config = dict(
    num_attention_heads=6,
    rope_fraction=1.0,
    parallel_block=True,
    init_std_o=0.0506,
    schedule='wsd',
    decay_fraction=1.0,
    dataset='wikipedia_en',
)
Each number is 128 + 32 x the weight over its row's rms, rounded and kept within 0 to 255. Layers, rows and columns count from 0. Numbers have three digits each. The size before them is the row's rms in percent of the matrix's.

# up: layer 8 MLP up, 384x192, rms 0.0587, rows 191-204, columns 128-191
# down: layer 8 MLP down (transposed), 384x192, rms 0.0585, rows 191-203, columns 128-191
# gate: layer 8 MLP gate, 384x192, rms 0.0585, rows 192-204, columns 128-191
up191 095:146101084123080099152125147134162163196146145136172120095114104157076137126155090144123161132132168081091116126135156100119115161055078149108114122140175144166135111109136127138142145115093120
down191 095:059126094144096181181112167092158129098099215142127138092123147143109114127161105110074187105156192112140110160164097136103143168133118113132123142127149133159109099076125091127115131120094092
gate192 090:155163127170137129129125126168096159183093144150130171170073120116117131140148085096156168122135134070087123149135200111123188092110159118095150139179127124128121071139146152149069108165122087
up192 092:157169099133135157142086110133117086063131093129110164170135126095123168128131114133133118153137083123122097121117109156147132176143138112126098124138128110134200103074134106084198102109156112
down192 090:172119168079125086154145080155106124058104070159120116134166086083084201134025104110113152147116157091167101086138160173165185104137112161148097115131139136130132135144117130046108158135163101
gate193 099:128095095152120147093088156098083116094173149122117126111101153104143090152112116135141120055161122095094092128096126116143128090159101086104097119111156112176094094208137071111167135149090084
up193 105:073208178114122132116089159105101122186105120104149142159177113122131094125170135158099125038114141121146059120092128128071152148142118126147124096162132094151138058135129142061159158180078077
down193 103:106213144140174125100084151113196142100070103108195137188173128163160102100138095146106149133133124071135097142051130155080098090138142123132126137130113089114100123099102190085099133194140128
gate194 098:131165185112183092125160161169133063139134136182173160145082152146105146154104112125097163122116076071107141165140168106146150153146164119130135087082108117120082126084122150113183147182117091
up194 088:118090169125123138166171163139117154069095193168085093131125128169115174128080145162157109179112126126114071159106115069050101150089074087126121128098134150139107137106069132193125118177093128
down194 102:144123180169164089156113163094107161129114159176117106125148161187133159112086072120146127147111152163107139154149144130107089122159121095125127089076105174159083076103116155178133106068121152
gate195 105:092076165111089158135147159108163193115099184137067146143120088164116097084113103124123157115105133174122072066174107126099087127114131121143139123142094087083100086123174126190137109162130118
up195 104:084094132178120118093147126143153081125133131112152136116092179114168150140115095156110166098195132046111095177132117124161108120123121148182124151105115115179127144144085162092107129092145087
down195 099:070152086141107143113154075109121150118100154150108095123102116129117214097095130141121183137144118094107116163050144095168131132150130140148118173137156120146121099101090097111142150146092150
gate196 112:155123169133079121157111175156034110051076140052180111140138101129085193088162151089178121140111100119105097081137126078116078106210106126094072169165094114139099168120112139069059108146172089
up196 109:191102129153078041148142131116100188110197176157101159160156199170173115147142183164163076138175156106169108092105110148151162137179098139120166177128162102140123166112159099135144143118121118
down196 108:185151132100162116112180111132152081084121145119177088140163067131136143109125115090133161167123133128129110131159127141116127094140090137121116144179087158193110169062127084070121120166168108
gate197 098:140152078118105165092176143085151099114151085109186121156102146152153132137117110146078122105093107076175117105142093124084106068132161108116174097090125114136180123106155109126192127188136113
up197 102:136134157163187167128032113112131134072161149157060158143042137106180126196106095131095143117165063156172103131109119092144123140109074107172132112108139110155098056168149117178223092126127124
down197 094:161092168129220096111079111138130095053122123138163142159125129148180091149130139165167082131090130150200177131117068092159096133117084132143140116126149145135089116181172171142168051152140142
gate198 098:092118114112079146115112137095124136150104108148096122095052114183141134120125100224149110166119102093130152133112165125104114127078173115068110112126136132113129168153156130208136108091143157
up198 090:217056186144089137139135128132051104163144097085135136133160157125139115135157130116156114126126087154055075157122166152153119126121129175083130135169122140118088166116137110106080091170175140
down198 091:121136162133121159125131107167136125167114155133142120088150124106098129149146154088072194145188153087157115168099164151166146161139159165092159131139117145132115153088154170169092077158133127
gate199 103:143156054137093160147149119105135107109152097055146084136135137071143147148116103152151054135123107056118151139190202126131132140134129129114120149121122161117121151094098120161115052107146119
up199 104:187125059143169158185130091166107132128110118134102126120107126102129132138156100152087118115123141083116114107152156112123128090133114128063164144165089152095136084185100134141116145113165136
down199 102:136100157134197117161108078172162145130126107147151148167097145173118097132118164130091159114146172161109140098118092135122114182166115119106091184123096096059130092212168112073078135118092136
gate200 093:101133145145121127134098083102069118037143114086089095117106163114152119131107174101056128156172098086109099130147166090146165080055150118093059124121107063148186164078143113125125133182134136
up200 092:119136105125181101154174154071079121041098168133203143139107130145146124119144187135182098113140120101121150164179141120186140090156173144121113143167088142115133083111112134164115125118098104
down200 093:138107109180186142161103126059126118140052148164179165100117081186121090115135107140077131087139112073088144143155186142141138127158112077149144065136149194203085150120142061152114132079121148
gate201 100:135125150101133156071215095145148137157158096129107080133109167158183093100113163119128067113121170100136101116086146140129103112092131117138199141144060195178161154136067087132173101084193186
up201 098:141142168099167128106156107160112105115130080096127138136118083017132093087143145142096081124137129119146115106093109192100135145102093138114130181182124157123076153121120123070128068122146144
down201 091:136133135174129145195108146129102165086086085117148166164178086167069142129143082124107108133086079140127135165104125101108125117122095088119053122155137103131137117162212117168167116123132157
gate202 092:075164180109166186105126158123099150113093115099141133133183188128106098083102137086136154127126103118169114186154121130132059117099104121121122148134148144156157108115105090098184189192116152
up202 101:185138133082050119175106121100229159128131084112131148153180122151180130162115148165133089157113114089144111099162069158105127098124130145136140109118158119135173108114093092102133092174135137
down202 099:136156152098122102152129155123149070039134107120170141105165101150141110166059133165125163164232116124131165115152103112166124177155194144099144111158150174139164165103071050107149071071141123
gate203 095:143094086117127127097133201138133152131127127128139158189078089148088078127103151117120108154102089165142157137117156145162129101130108100107116129083152129082142143101132146171060131151100152
up203 085:136077120130076066192123118086157099111109125152157118116153153100109133143121109116151143088103128157145144123173109147080137125136186146105095086178169139137101133118093157183172174116147102
down203 089:142070081088168109164089137149137173103100101134112131154150103144101125153128087133136060149120115111132104095107130103122123153105112095109140125114126094113160152127130182204101143191171097
gate204 096:109124124100107089140176125137150083193122107131101144152191105200173121125111132068153117110117109129154119122119113102131199163092128140097147133133138082179126186141098100181100160039081111
up204 095:163169119176123162110148125105218138134125159077101118115071114153094150102173123127104146121157105070139092107177141135138083212196098214178154102086097094069110132148135078050113118139114119